Each number is 50 + 10 x the weight over its row's rms, rounded and kept within 0 to 99. Layers, rows and columns count from 0. The size before them is the row's rms in percent of the matrix's.

# up: layer 5 MLP up, 1024x256, rms 0.164, rows 359-411, columns 128-191
# down: layer 5 MLP down (transposed), 1024x256, rms 0.16, rows 359-410, columns 128-191
up359 105:59 64 52 47 54 43 41 45 66 57 43 59 63 42 57 55 56 47 42 44 66 49 40 66 63 38 45 46 54 52 54 75 53 40 62 55 55 52 38 41 58 49 46 43 86 45 24 48 28 52 50 34 57 62 45 42 58 39 57 40 60 48 23 55
down359 102:44 57 52 65 50 40 63 67 46 54 42 29 54 40 72 42 48 52 48 55 33 61 27 50 43 55 62 49 35 48 52 72 46 48 58 56 49 45 45 62 60 52 63 51 70 44 39 34 33 53 58 53 38 35 76 66 51 51 49 60 50 53 44 33
up360 106:36 45 69 37 52 44 40 69 61 38 54 28 59 48 48 44 53 50 69 47 38 60 36 42 50 50 52 56 52 40 50 49 55 71 55 67 44 45 44 46 41 42 49 57 54 63 59 40 45 60 42 52 58 54 57 57 61 63 47 68 58 53 34 63
down360 107:63 26 54 38 59 47 45 49 37 37 47 46 46 32 49 50 47 56 68 63 59 47 54 42 45 57 53 51 49 59 47 54 25 55 55 41 58 52 53 34 39 41 80 39 26 38 39 54 46 40 41 59 52 28 49 49 52 41 36 30 45 47 46 38
up361 106:42 57 68 37 57 39 53 39 71 71 50 27 59 62 43 52 58 53 56 54 46 66 59 39 68 54 46 51 50 70 54 55 39 54 47 59 40 56 47 63 53 57 44 38 45 40 50 43 36 49 41 52 52 66 44 37 56 51 60 49 40 69 46 71
down361 112:49 34 63 48 62 35 60 43 58 42 57 43 54 44 63 44 60 61 50 58 47 50 48 52 41 72 67 50 26 53 52 50 56 34 61 47 36 49 48 54 47 40 62 31 60 34 45 62 45 45 41 25 30 51 71 52 45 43 45 43 49 42 59 52
up362 096:43 56 47 56 43 59 34 66 32 48 59 50 73 51 43 47 61 73 37 49 56 49 58 51 48 18 49 59 53 38 59 53 53 55 55 36 40 44 47 40 62 54 26 47 50 50 57 44 59 59 56 55 53 47 55 40 71 63 37 32 46 46 59 62
down362 101:50 46 54 32 53 39 66 43 62 49 65 55 48 51 49 47 53 54 59 44 45 70 46 46 76 55 75 48 53 67 33 40 55 37 55 55 58 60 62 50 58 30 46 59 44 47 59 29 48 50 50 73 53 54 44 41 33 54 69 53 54 58 50 46
up363 104:58 40 40 57 59 57 65 61 67 46 60 55 46 67 57 55 52 34 50 60 55 54 26 62 46 40 62 47 58 72 50 54 58 51 51 49 37 55 59 44 45 49 56 50 63 50 57 46 50 49 53 48 53 46 55 50 36 50 48 57 42 51 49 29
down363 103:69 63 75 60 63 60 44 42 48 50 72 58 53 58 39 55 44 54 49 36 37 39 54 50 67 64 44 55 53 53 38 45 57 33 59 44 38 53 57 55 53 40 49 43 38 45 54 39 53 41 43 55 40 50 55 47 58 37 37 48 45 52 48 43
up364 094:36 59 50 27 48 57 47 62 62 28 57 63 50 52 52 58 54 37 40 58 50 64 55 56 61 48 46 41 55 63 59 55 46 54 49 43 51 59 52 53 53 62 62 55 53 34 68 36 44 50 37 42 53 55 41 33 48 48 41 36 51 45 47 65
down364 087:54 54 58 43 43 47 59 64 60 42 30 33 55 33 54 37 43 49 62 46 27 49 41 46 39 35 58 47 22 53 47 68 58 37 49 39 47 60 50 48 41 48 56 61 51 44 49 57 69 50 61 63 53 46 56 60 41 55 67 49 52 37 59 53
up365 099:45 42 47 46 55 61 61 60 51 49 25 50 43 53 53 64 83 54 68 51 53 50 31 39 50 39 46 50 49 52 44 50 62 54 62 26 50 38 51 57 42 40 44 34 35 57 53 43 66 49 80 60 45 39 53 47 59 46 60 45 36 51 48 59
down365 097:55 46 48 40 52 50 58 49 72 60 39 52 50 53 72 47 33 59 58 42 57 56 61 50 68 56 23 44 51 48 33 37 50 34 41 57 44 47 39 44 46 41 49 55 53 55 51 41 45 40 65 43 25 49 55 68 46 64 22 67 38 43 53 43
up366 102:37 49 52 57 41 55 34 35 65 65 43 39 44 50 45 56 36 60 66 40 42 57 44 46 65 44 32 43 67 53 45 53 48 43 60 50 74 61 45 57 64 49 61 62 58 54 42 50 60 51 37 41 41 63 71 47 37 47 59 43 53 33 45 48
down366 102:48 75 28 67 49 52 60 56 47 48 42 41 58 54 49 47 40 57 60 36 52 59 40 41 47 41 41 60 50 41 65 49 65 51 56 41 52 32 61 57 46 57 39 42 57 34 51 48 48 55 56 37 47 42 64 61 52 60 58 65 45 44 35 36
up367 091:53 56 57 51 38 53 35 42 54 56 68 56 44 49 32 58 47 37 66 48 54 49 50 47 52 53 37 78 50 60 52 40 31 48 71 69 45 60 56 62 58 61 61 51 71 45 76 59 52 52 51 39 35 39 36 38 44 46 45 42 52 58 29 45
down367 096:71 60 34 57 36 42 48 45 49 45 52 53 50 48 51 64 57 49 42 53 56 60 43 61 54 57 47 33 39 49 56 78 30 50 60 57 57 53 54 48 46 65 55 29 47 45 28 49 60 46 39 42 66 36 51 60 43 51 59 67 63 56 67 63
up368 099:47 60 46 51 44 54 52 30 70 60 34 50 49 53 49 58 33 40 72 59 48 44 52 45 48 52 48 46 59 61 47 61 51 30 51 58 56 35 68 49 51 62 39 52 36 38 46 43 54 45 45 64 52 42 57 60 62 59 60 44 62 25 48 51
down368 093:48 42 54 49 40 58 56 43 47 37 61 66 42 63 52 65 54 36 43 46 47 51 34 56 45 55 57 52 60 40 45 32 67 46 55 44 58 41 70 42 48 55 49 50 26 41 45 45 37 63 43 59 54 38 51 59 47 61 46 40 40 61 44 41
up369 106:56 51 74 50 45 42 57 67 52 63 48 36 60 52 62 58 37 41 41 53 54 48 37 46 46 51 47 56 53 56 55 51 52 44 53 55 40 39 68 38 54 46 56 42 56 56 55 54 41 62 42 49 41 59 59 48 41 36 50 51 43 47 58 51
down369 103:61 60 37 37 51 25 54 55 56 48 51 48 55 43 52 64 47 49 47 46 57 36 53 66 57 58 47 48 44 50 31 46 51 38 35 61 39 55 48 59 45 52 45 44 46 42 67 50 56 51 50 58 54 57 46 63 44 48 52 61 48 29 38 54
up370 099:36 42 58 48 42 49 49 32 32 66 50 55 42 39 51 38 44 64 61 46 55 46 44 57 51 46 62 48 37 55 66 55 50 44 33 51 48 53 64 50 31 49 53 63 49 43 48 64 58 54 54 37 59 55 68 61 55 51 49 43 34 54 53 62
down370 097:51 38 65 49 70 40 56 50 44 55 64 44 47 66 57 45 43 62 46 62 47 36 43 56 53 56 83 52 64 71 61 42 32 56 34 42 53 43 54 55 62 53 46 64 43 54 57 54 68 43 53 59 43 50 56 54 27 46 43 47 54 50 30 47
up371 100:65 22 47 59 53 59 40 46 52 53 52 46 33 65 51 50 35 46 46 35 61 69 54 47 42 49 56 48 50 40 57 48 38 34 52 47 48 26 43 55 52 44 48 43 27 34 56 49 77 47 52 49 47 68 42 43 34 69 58 51 42 42 48 46
down371 107:69 42 46 73 61 66 62 58 44 51 46 50 53 41 53 52 42 44 51 57 42 33 55 46 64 50 43 45 42 44 44 51 52 40 40 38 36 71 50 47 60 27 61 50 47 42 44 51 61 32 42 41 37 32 39 36 82 31 52 60 45 45 39 39
up372 106:49 47 42 37 43 68 35 32 61 36 53 56 34 53 52 42 33 43 56 54 32 51 35 59 48 54 43 40 52 49 43 45 63 50 39 53 63 59 46 58 52 48 61 62 57 54 52 47 47 70 57 54 48 55 51 52 39 40 41 50 36 48 44 54
down372 102:56 66 41 45 68 35 51 52 57 61 48 53 66 41 54 58 49 56 46 59 46 41 59 48 57 50 51 55 52 45 46 34 53 43 58 41 42 61 45 34 54 46 42 58 33 55 37 20 75 62 49 51 59 37 40 47 43 60 60 46 76 57 50 45
up373 097:54 47 21 31 47 66 45 31 59 42 48 46 51 76 50 65 63 55 58 58 45 41 63 67 48 62 49 47 49 66 20 55 31 54 50 46 54 53 63 41 51 52 66 59 59 53 41 56 44 52 25 43 58 57 37 38 54 54 57 61 51 49 36 48
down373 094:47 50 43 45 48 60 53 55 44 60 30 70 42 42 48 45 60 42 47 53 29 29 35 39 37 56 52 59 63 40 40 40 56 56 54 53 64 49 48 58 54 41 43 57 41 59 45 38 78 45 32 37 51 51 37 54 54 47 42 51 60 48 54 38
up374 108:58 57 46 58 64 54 68 49 51 40 41 52 56 50 50 41 39 50 45 58 61 44 66 62 50 35 54 50 51 35 37 48 50 37 64 66 55 61 65 64 40 45 64 51 69 61 47 53 55 59 42 43 39 56 49 52 47 55 79 62 59 51 62 51
down374 110:51 16 45 63 69 38 71 49 68 38 65 41 50 39 42 45 64 76 40 49 45 41 68 71 44 57 56 41 51 40 48 60 62 32 62 61 35 53 58 47 31 44 44 61 42 53 47 40 32 47 63 54 53 47 30 53 57 53 59 66 50 37 45 61
up375 031:47 43 55 56 23 45 54 58 60 41 50 56 51 60 46 72 49 47 46 57 62 52 53 54 36 50 47 49 46 25 53 49 59 43 56 43 41 61 48 38 39 64 46 52 55 46 57 35 43 53 28 63 49 45 39 51 44 36 51 53 43 56 50 54
down375 028:55 56 46 41 55 51 71 43 57 41 26 57 54 31 52 47 65 62 45 41 54 48 49 44 45 55 46 41 75 55 62 51 37 41 39 51 53 57 40 36 39 44 45 59 40 46 53 54 63 45 52 43 71 61 64 47 49 54 67 43 58 45 50 56
up376 098:43 45 41 68 52 45 51 48 47 71 40 42 44 48 50 50 38 58 40 34 61 46 39 36 45 57 62 63 48 50 66 63 56 49 47 50 47 58 43 49 58 46 54 46 47 64 47 47 47 47 65 45 47 38 54 63 58 60 64 37 54 42 42 51
down376 097:52 42 53 41 69 37 50 49 39 38 42 54 55 64 51 50 59 63 56 53 40 51 41 46 54 50 49 51 61 40 55 42 37 58 37 31 31 42 53 56 81 36 42 41 68 46 50 51 53 46 47 57 55 47 51 57 49 42 53 54 46 48 61 43
up377 109:42 33 54 54 46 54 57 51 65 56 49 44 48 50 54 58 51 45 40 36 60 51 50 52 41 64 59 53 46 39 47 55 47 52 46 60 31 65 47 41 61 44 47 64 59 39 43 50 25 57 37 57 58 49 26 49 53 68 42 57 35 37 30 51
down377 111:59 36 52 42 49 43 56 38 48 18 67 36 51 39 53 57 45 41 57 49 44 47 46 58 69 58 69 63 64 25 55 47 56 41 46 52 64 49 59 34 69 51 40 40 61 50 42 56 39 46 21 61 60 34 48 35 43 49 45 50 37 69 60 45
up378 098:53 40 61 39 49 62 49 41 49 38 45 42 59 58 46 63 36 41 49 42 46 36 56 52 40 56 54 56 60 34 48 60 57 46 40 46 51 50 46 58 46 30 50 50 60 41 66 52 39 51 54 54 78 45 48 47 20 44 47 38 65 51 66 57
down378 097:55 68 66 72 32 71 45 37 43 59 62 45 54 65 39 46 47 53 44 53 61 62 50 71 59 69 53 43 37 52 38 58 64 48 46 57 42 31 34 51 59 66 43 60 57 40 65 36 37 52 31 53 43 47 50 39 52 53 48 42 54 46 38 51
up379 097:49 41 57 59 43 54 54 44 37 50 61 60 59 69 44 71 55 29 43 42 51 48 38 44 36 57 55 34 50 38 61 42 32 52 54 48 24 15 60 38 45 44 41 40 65 35 67 54 34 65 56 46 39 46 48 48 50 40 52 57 70 55 43 50
down379 088:65 24 41 48 63 62 59 53 46 52 55 50 42 45 48 40 52 41 56 48 69 64 54 46 52 58 39 55 52 39 47 66 41 36 45 72 45 54 48 61 55 71 50 32 58 64 54 62 73 33 42 44 56 52 40 43 56 59 51 66 47 43 41 51
up380 108:52 55 61 61 42 51 59 53 39 54 52 54 46 29 42 44 30 71 41 60 53 54 39 42 40 25 65 54 38 49 40 77 57 57 68 64 53 38 61 66 57 38 45 56 35 39 44 40 58 53 48 48 53 51 60 48 36 30 59 49 44 49 29 82
down380 107:41 53 63 45 50 63 65 57 51 55 52 53 49 54 26 50 31 55 34 49 47 60 52 42 39 62 50 67 55 67 58 49 55 60 52 39 50 58 45 54 61 69 36 44 22 41 40 34 56 43 63 44 49 65 49 62 42 46 66 64 70 64 66 52
up381 102:31 59 64 56 35 39 34 58 52 63 41 58 42 53 52 46 43 28 44 65 57 58 49 38 54 59 60 52 49 52 49 49 39 54 46 54 50 39 41 62 34 58 41 41 35 44 39 41 53 78 59 62 42 45 46 74 50 56 53 53 55 55 44 54
down381 098:49 69 49 42 51 55 44 33 52 50 49 51 40 59 54 42 52 43 42 39 65 65 56 55 36 55 55 53 52 49 48 54 63 53 73 66 38 63 56 45 38 41 38 51 55 63 61 46 47 48 49 35 49 55 49 32 67 57 63 55 47 62 46 52
up382 097:49 33 60 42 43 51 47 56 47 38 54 66 41 47 64 48 56 52 43 48 33 55 62 40 51 62 64 51 41 42 48 59 49 64 43 52 59 58 49 55 47 65 46 50 62 45 71 42 56 46 63 54 59 52 51 58 55 70 59 59 46 41 53 53
down382 104:28 48 47 42 48 50 52 53 45 31 66 44 41 49 62 56 57 42 46 49 74 46 63 47 41 55 46 53 66 44 62 47 53 30 55 69 40 38 49 49 62 50 32 62 52 51 37 52 37 45 47 45 47 57 55 36 44 31 51 43 42 35 43 21
up383 104:68 34 29 52 56 47 36 41 46 53 45 57 59 46 48 41 31 56 55 55 37 38 71 46 41 57 45 50 46 49 41 49 31 54 61 65 35 52 44 33 47 67 46 48 59 56 63 55 54 72 40 51 45 40 42 54 52 37 36 61 46 54 42 49
down383 103:65 54 58 35 49 50 58 43 48 36 49 41 57 70 50 34 49 66 47 31 64 58 63 43 49 53 55 62 54 57 49 55 59 39 29 55 48 53 43 43 67 48 61 37 71 48 57 33 47 38 71 60 32 58 69 46 56 61 51 31 59 49 72 60
up384 087:59 45 39 41 58 45 41 58 49 69 32 41 55 50 42 27 50 59 41 45 40 41 56 63 43 45 40 43 54 20 52 63 33 43 39 51 60 44 26 48 42 57 60 48 46 60 47 40 60 49 42 39 59 47 37 50 51 57 60 47 60 52 36 54
down384 087:44 45 32 42 31 63 58 61 46 49 74 55 61 50 65 53 70 55 35 38 44 46 50 70 58 42 47 42 52 33 57 47 54 51 28 59 48 50 58 59 67 43 51 59 49 63 59 62 53 47 43 50 61 31 57 54 45 43 71 62 63 40 51 53
up385 110:51 44 43 71 63 47 49 51 49 49 35 54 47 52 59 66 56 48 44 41 52 35 66 43 54 52 48 31 32 41 51 54 45 28 54 55 43 61 53 41 40 65 46 32 41 37 53 44 46 58 59 60 50 48 67 60 44 60 57 29 40 47 40 47
down385 110:63 50 46 44 48 37 60 62 47 46 80 47 32 49 52 48 49 33 49 52 28 54 42 53 43 54 49 62 29 56 48 43 46 58 53 58 45 49 54 41 45 64 34 47 57 46 56 38 49 56 72 65 47 46 46 66 50 65 52 54 57 41 43 50
up386 104:50 59 63 44 65 51 54 50 49 64 53 55 70 50 50 42 45 55 33 45 58 59 59 37 36 55 48 45 45 43 69 51 37 50 54 62 52 39 36 64 35 57 46 43 54 59 62 46 55 55 58 50 50 39 55 52 42 39 38 57 51 60 46 46
down386 108:68 55 46 40 53 41 54 55 47 58 46 57 43 66 61 69 46 50 50 39 52 56 47 43 57 66 52 65 49 70 58 48 41 51 53 59 43 37 69 39 48 72 55 42 50 57 33 49 46 54 41 66 56 58 29 54 55 54 37 56 56 60 36 34
up387 093:49 38 58 60 44 58 51 43 56 61 64 56 63 30 59 29 52 57 36 53 56 65 44 22 49 58 57 41 40 53 44 47 53 62 45 47 52 56 56 56 46 59 42 46 59 48 47 63 64 58 57 54 52 41 56 73 34 45 50 51 41 51 51 55
down387 092:62 66 31 39 53 60 54 39 41 57 52 49 35 26 56 65 29 50 60 53 35 43 42 51 43 56 42 49 44 39 43 55 38 62 54 62 55 47 33 53 51 52 40 32 54 54 57 33 53 63 44 54 41 39 46 66 60 58 64 49 51 30 53 56
up388 101:60 68 36 50 37 74 51 36 47 51 43 14 43 65 57 55 62 37 63 43 50 42 58 50 46 34 46 59 53 41 64 43 31 63 50 52 61 52 49 51 43 60 27 53 44 43 59 45 53 48 55 58 44 44 44 57 52 56 42 49 49 32 51 69
down388 104:47 57 28 45 46 73 42 38 44 63 48 51 43 44 42 40 61 38 46 38 53 39 41 49 46 37 47 44 61 37 54 45 37 41 51 32 64 62 54 64 55 36 50 70 41 62 58 39 35 41 49 38 32 56 42 40 39 59 33 50 41 52 33 33
up389 102:43 45 50 59 55 47 54 52 56 32 63 53 57 62 55 49 36 56 48 39 42 35 54 49 44 52 61 58 52 46 53 53 57 59 35 53 57 71 52 45 50 46 50 44 73 50 67 34 63 53 52 53 53 24 57 38 49 27 59 37 38 47 44 45
down389 103:46 48 47 44 38 25 42 49 58 63 46 55 28 43 44 64 49 46 48 55 44 52 48 41 43 63 41 48 49 42 49 40 41 35 36 63 45 52 46 51 62 48 48 34 54 42 48 40 59 38 29 45 35 29 45 43 55 45 59 47 54 52 37 41
up390 052:57 36 51 30 44 44 57 43 52 52 55 49 52 54 42 54 46 47 30 43 46 45 50 71 36 43 47 58 36 51 52 67 49 41 47 61 52 48 50 43 43 56 49 66 50 60 52 69 48 47 47 45 42 46 41 60 35 44 56 39 40 40 59 65
down390 171:64 57 43 46 68 57 38 52 27 38 44 37 41 68 46 57 60 62 51 54 41 36 42 22 53 62 28 52 45 20 58 47 45 43 49 31 44 44 57 48 46 40 34 35 54 59 41 45 40 53 71 42 63 48 47 50 53 62 59 47 58 50 54 51
up391 101:41 41 57 40 50 43 65 53 66 57 62 50 36 30 55 35 48 38 48 63 54 56 39 51 43 44 34 47 47 58 63 65 42 40 40 76 62 59 45 59 47 42 55 44 61 46 62 56 54 63 25 62 48 50 61 60 49 43 59 50 65 55 56 57
down391 094:52 59 30 48 48 40 58 47 51 68 55 45 47 40 51 52 48 49 51 50 64 44 50 40 47 57 36 63 52 46 68 55 36 67 59 66 63 48 73 42 47 54 28 49 59 51 61 42 51 52 62 65 50 76 50 35 52 58 38 43 56 64 54 35
up392 108:50 52 53 47 34 62 51 35 57 54 45 64 51 34 54 42 50 60 43 62 48 63 53 44 63 44 32 57 45 56 73 45 66 58 83 47 54 42 61 50 52 46 56 53 51 40 49 62 54 60 42 47 46 69 60 55 51 55 56 51 53 53 55 65
down392 106:54 60 43 48 43 39 56 56 63 56 49 49 53 60 69 35 44 30 39 39 64 69 53 58 56 28 38 54 62 45 62 72 51 62 39 39 85 44 43 49 58 64 56 61 55 40 52 49 81 53 68 55 41 69 67 51 35 57 52 42 55 71 48 49
up393 101:48 20 55 57 46 43 42 56 50 53 64 47 56 39 36 57 54 54 52 39 33 53 41 46 44 55 57 50 48 51 46 57 59 38 43 61 41 49 52 65 57 54 48 46 39 55 40 62 59 47 41 50 60 48 54 45 42 56 58 68 46 41 37 54
down393 102:40 47 35 45 49 40 54 53 72 49 30 70 29 40 44 40 55 65 49 47 57 54 48 44 31 61 58 48 47 56 54 48 71 69 47 40 50 35 38 56 51 74 52 62 64 50 53 41 51 65 40 51 40 59 56 50 47 40 57 60 41 56 44 49
up394 098:43 56 53 55 55 55 39 61 51 75 59 55 49 43 53 57 48 52 41 48 66 50 42 46 56 49 67 33 58 52 61 53 61 48 53 43 49 75 49 45 48 62 50 48 61 63 37 53 51 63 30 56 68 62 44 49 51 49 55 59 41 48 51 45
down394 094:42 49 48 41 54 50 64 66 51 39 39 30 45 66 55 60 61 55 60 61 79 50 59 50 33 69 61 59 58 54 42 51 52 38 46 71 49 56 44 51 75 29 55 49 65 31 63 46 53 51 59 46 43 52 56 37 49 61 57 45 53 37 50 52
up395 094:58 37 66 47 38 52 56 39 45 35 49 59 59 37 62 46 32 46 69 38 68 48 49 56 51 45 51 54 50 42 47 39 48 62 43 37 36 53 48 59 55 60 28 61 48 47 48 45 37 59 50 31 53 62 39 55 50 68 41 56 42 40 49 49
down395 095:51 45 37 39 59 61 50 70 47 46 53 45 57 50 42 41 65 72 55 64 51 55 54 71 40 43 56 41 52 82 44 52 39 41 41 55 46 46 50 42 63 40 49 53 52 50 47 60 64 34 57 57 61 50 58 50 42 48 54 43 68 52 38 44
up396 097:44 33 50 43 45 49 49 32 41 59 44 47 49 53 51 45 46 53 52 49 60 66 38 41 42 52 55 60 51 44 57 58 48 57 49 57 65 30 48 51 76 40 37 53 36 49 55 42 54 56 43 42 53 67 51 71 54 36 43 40 38 44 65 63
down396 103:56 48 53 48 54 35 51 51 51 48 53 51 41 54 45 55 26 32 59 43 58 43 47 39 46 56 61 46 57 48 53 41 45 50 31 47 48 41 44 35 39 41 45 39 50 35 64 60 59 40 59 55 24 56 63 47 59 62 35 52 56 49 42 47
up397 118:44 46 57 45 45 43 50 65 36 38 66 44 52 37 34 39 55 32 55 39 61 44 49 51 30 47 72 67 66 59 56 57 44 34 47 53 57 26 43 65 57 52 43 31 43 41 53 55 76 53 48 57 38 50 42 65 57 52 55 44 52 51 48 48
down397 112:40 51 53 50 54 52 46 63 60 58 53 62 65 52 41 35 65 60 44 28 37 53 50 58 53 45 56 51 46 29 71 53 41 46 47 35 50 45 49 28 48 46 46 47 49 60 45 33 49 50 39 66 40 48 46 50 51 62 57 47 53 62 54 57
up398 095:59 41 67 47 66 75 52 38 51 50 63 46 53 48 64 60 52 55 48 43 32 54 47 35 55 56 75 59 46 73 43 56 38 44 51 38 43 54 55 58 38 44 64 45 71 40 48 66 49 39 43 51 46 51 51 45 74 53 53 44 51 48 49 61
down398 092:31 53 41 30 69 55 45 52 41 35 47 58 38 50 37 58 61 55 52 71 53 36 54 46 55 65 41 40 56 40 43 46 50 46 49 55 40 37 48 43 43 51 59 73 36 40 54 51 38 57 44 33 45 64 51 61 47 38 44 69 36 48 52 63
up399 098:55 66 56 33 57 61 39 52 41 56 81 50 50 63 49 58 68 34 44 41 40 38 76 64 49 65 48 40 39 59 54 47 65 58 55 60 56 54 53 48 45 47 30 53 62 36 44 58 53 52 54 48 67 51 58 46 56 56 62 53 61 57 63 56
down399 101:59 40 31 42 21 36 56 65 44 51 50 37 64 46 36 48 80 41 55 57 45 46 46 49 69 55 55 66 43 40 45 65 33 33 52 55 49 47 52 59 57 35 55 57 35 55 62 31 45 30 55 49 66 49 58 58 48 36 68 50 39 53 63 46
up400 096:41 56 52 47 67 47 62 59 55 52 39 58 56 55 35 63 52 56 59 60 43 51 57 58 46 34 49 49 45 60 77 61 47 43 56 48 40 48 31 45 38 60 41 38 60 56 53 67 43 49 55 43 36 58 64 41 52 40 51 53 32 41 47 63
down400 097:25 61 53 45 54 46 48 43 43 49 61 67 32 25 61 50 65 64 53 48 46 40 59 44 45 66 50 47 55 62 56 49 46 52 39 62 57 51 54 28 57 41 56 39 43 46 48 45 32 40 60 41 60 53 32 52 32 43 38 59 63 51 41 47
up401 103:57 49 54 50 34 58 54 39 35 61 41 44 63 31 59 47 55 63 61 36 58 57 65 52 43 68 49 48 62 41 55 37 37 35 44 31 42 29 57 41 66 72 62 54 50 23 63 57 60 32 55 46 25 44 39 55 35 53 72 43 62 60 50 69
down401 094:39 60 38 53 40 58 64 69 56 49 45 45 42 56 44 56 50 61 51 55 50 40 56 44 56 61 40 45 54 47 39 55 57 59 58 48 40 51 54 58 48 69 60 41 71 59 58 61 54 37 39 54 52 30 46 53 45 39 54 80 50 66 49 70
up402 109:45 56 44 30 58 53 41 40 48 51 54 47 48 53 38 54 35 36 44 63 40 27 40 56 41 57 35 37 63 65 56 42 73 57 41 44 33 61 63 43 48 58 48 44 71 55 52 39 55 62 42 43 53 56 58 45 40 33 45 58 60 32 38 55
down402 112:48 49 53 40 35 60 45 47 43 51 52 45 62 36 44 60 63 59 52 45 44 33 59 49 49 58 42 47 69 66 45 52 56 37 53 75 65 32 50 48 63 39 35 55 37 45 57 60 32 45 51 45 30 71 41 52 47 36 42 54 52 47 50 50
up403 106:47 44 45 55 85 36 53 51 59 64 35 59 45 37 49 40 53 44 52 69 58 43 53 50 48 62 42 41 61 50 45 46 40 46 57 55 37 48 50 59 52 64 45 52 51 51 54 33 55 43 45 47 57 17 49 58 60 41 66 40 35 55 53 53
down403 108:40 41 42 62 28 59 54 39 52 44 65 39 39 61 46 36 63 59 49 52 49 57 40 48 44 34 51 46 54 58 33 65 50 46 42 70 59 41 50 68 43 57 49 54 41 33 56 60 54 54 46 56 48 55 45 49 55 35 53 57 51 41 50 47
up404 105:75 41 50 54 54 31 45 57 43 55 52 69 61 34 43 36 51 48 57 68 70 58 49 63 47 25 54 54 51 34 50 46 52 36 63 44 53 61 53 62 41 54 45 46 44 36 54 59 49 63 42 46 41 21 57 57 54 56 46 22 44 48 45 47
down404 107:43 52 42 39 56 76 62 51 60 57 51 26 40 38 49 50 47 48 40 60 48 65 43 56 53 26 46 41 58 43 43 70 48 48 46 54 53 56 53 42 46 55 52 57 34 58 52 62 48 38 55 36 69 41 44 42 54 28 59 55 39 45 66 34
up405 107:56 59 57 54 42 54 54 54 62 54 65 46 32 56 56 41 59 79 55 34 57 57 50 53 41 26 52 57 45 48 51 47 66 44 43 91 42 59 46 44 54 50 41 59 52 57 35 33 38 45 65 54 46 50 64 34 40 51 47 44 40 42 46 75
down405 101:53 52 41 56 43 60 55 58 34 47 50 49 51 59 48 66 55 52 44 58 61 48 48 45 65 75 50 46 26 46 50 49 41 29 43 43 47 48 58 47 54 68 60 44 54 51 46 34 66 47 44 59 39 45 52 70 61 44 65 45 37 47 50 67
up406 094:37 47 46 57 61 56 49 49 41 50 61 53 74 46 44 43 47 59 48 50 65 40 50 32 44 56 61 22 41 48 47 71 65 45 62 73 57 57 63 57 38 50 54 54 65 35 55 52 45 40 59 36 26 43 63 52 74 50 38 41 49 72 40 66
down406 100:47 52 44 51 34 72 43 38 54 56 59 56 55 38 44 48 42 44 46 56 37 49 29 36 48 52 59 58 35 47 55 29 61 47 45 47 38 51 49 68 44 48 63 58 68 57 28 48 36 47 24 37 51 48 48 44 48 42 40 39 59 60 38 38
up407 093:43 50 51 60 37 68 50 34 51 51 31 38 47 44 46 49 58 46 57 69 45 57 42 50 53 34 37 52 46 41 40 57 60 56 54 46 35 34 45 65 50 51 44 39 64 30 59 61 49 33 28 63 39 53 47 41 40 42 48 73 48 64 40 48
down407 086:47 58 41 56 55 59 46 59 42 47 41 43 37 51 39 52 61 51 50 46 65 42 43 37 46 58 51 47 50 36 56 59 55 52 46 53 59 42 48 51 53 70 48 44 64 40 49 48 63 31 39 64 70 50 47 41 51 43 44 74 61 66 37 60
up408 099:44 39 61 44 51 53 57 47 49 65 33 54 63 50 38 64 40 45 43 51 51 32 42 47 35 40 62 48 44 50 58 59 42 61 52 51 35 46 42 33 45 51 44 22 50 70 60 51 43 50 36 40 40 44 50 43 40 62 69 45 54 66 53 59
down408 100:37 65 33 54 60 52 45 56 64 44 44 47 36 59 63 69 51 54 60 66 54 27 36 40 62 48 23 45 78 58 46 47 55 41 59 50 47 47 59 65 57 31 58 56 39 43 45 52 48 46 50 70 55 51 54 53 53 44 43 42 64 60 42 37
up409 096:61 53 72 43 43 55 45 38 54 45 59 55 52 40 44 51 35 68 43 65 65 44 36 50 58 45 17 67 46 48 57 54 55 63 44 58 57 69 48 50 56 50 54 52 44 55 65 60 52 62 50 51 50 59 56 60 53 60 51 55 49 32 51 33
down409 101:41 51 58 34 56 47 55 32 46 48 53 33 47 55 49 61 50 56 39 68 70 40 41 45 50 57 49 64 53 47 44 51 53 44 57 45 58 47 64 46 42 57 28 48 56 56 61 60 48 58 49 62 54 51 60 68 50 60 45 56 50 44 32 45
up410 108:52 55 43 37 43 49 46 53 39 44 58 41 49 45 32 37 44 46 56 48 42 45 51 43 37 60 68 73 52 46 50 39 46 59 45 42 50 51 66 62 44 56 75 61 60 35 50 52 44 49 30 54 46 55 42 58 51 62 55 51 43 52 51 58
down410 106:46 41 54 51 72 63 65 76 54 65 59 50 42 54 49 56 30 62 50 32 54 63 49 57 55 35 49 60 77 44 41 47 57 53 47 51 52 35 36 46 40 45 54 61 41 51 38 63 32 48 50 51 52 61 49 46 60 45 36 41 44 42 78 63
up411 099:46 53 64 49 57 52 33 58 64 53 31 48 58 55 58 73 50 44 46 45 59 61 51 22 40 55 56 54 48 18 47 60 55 51 65 50 39 58 57 47 42 48 48 51 50 56 58 51 38 27 54 34 57 68 48 67 31 63 28 47 62 45 52 48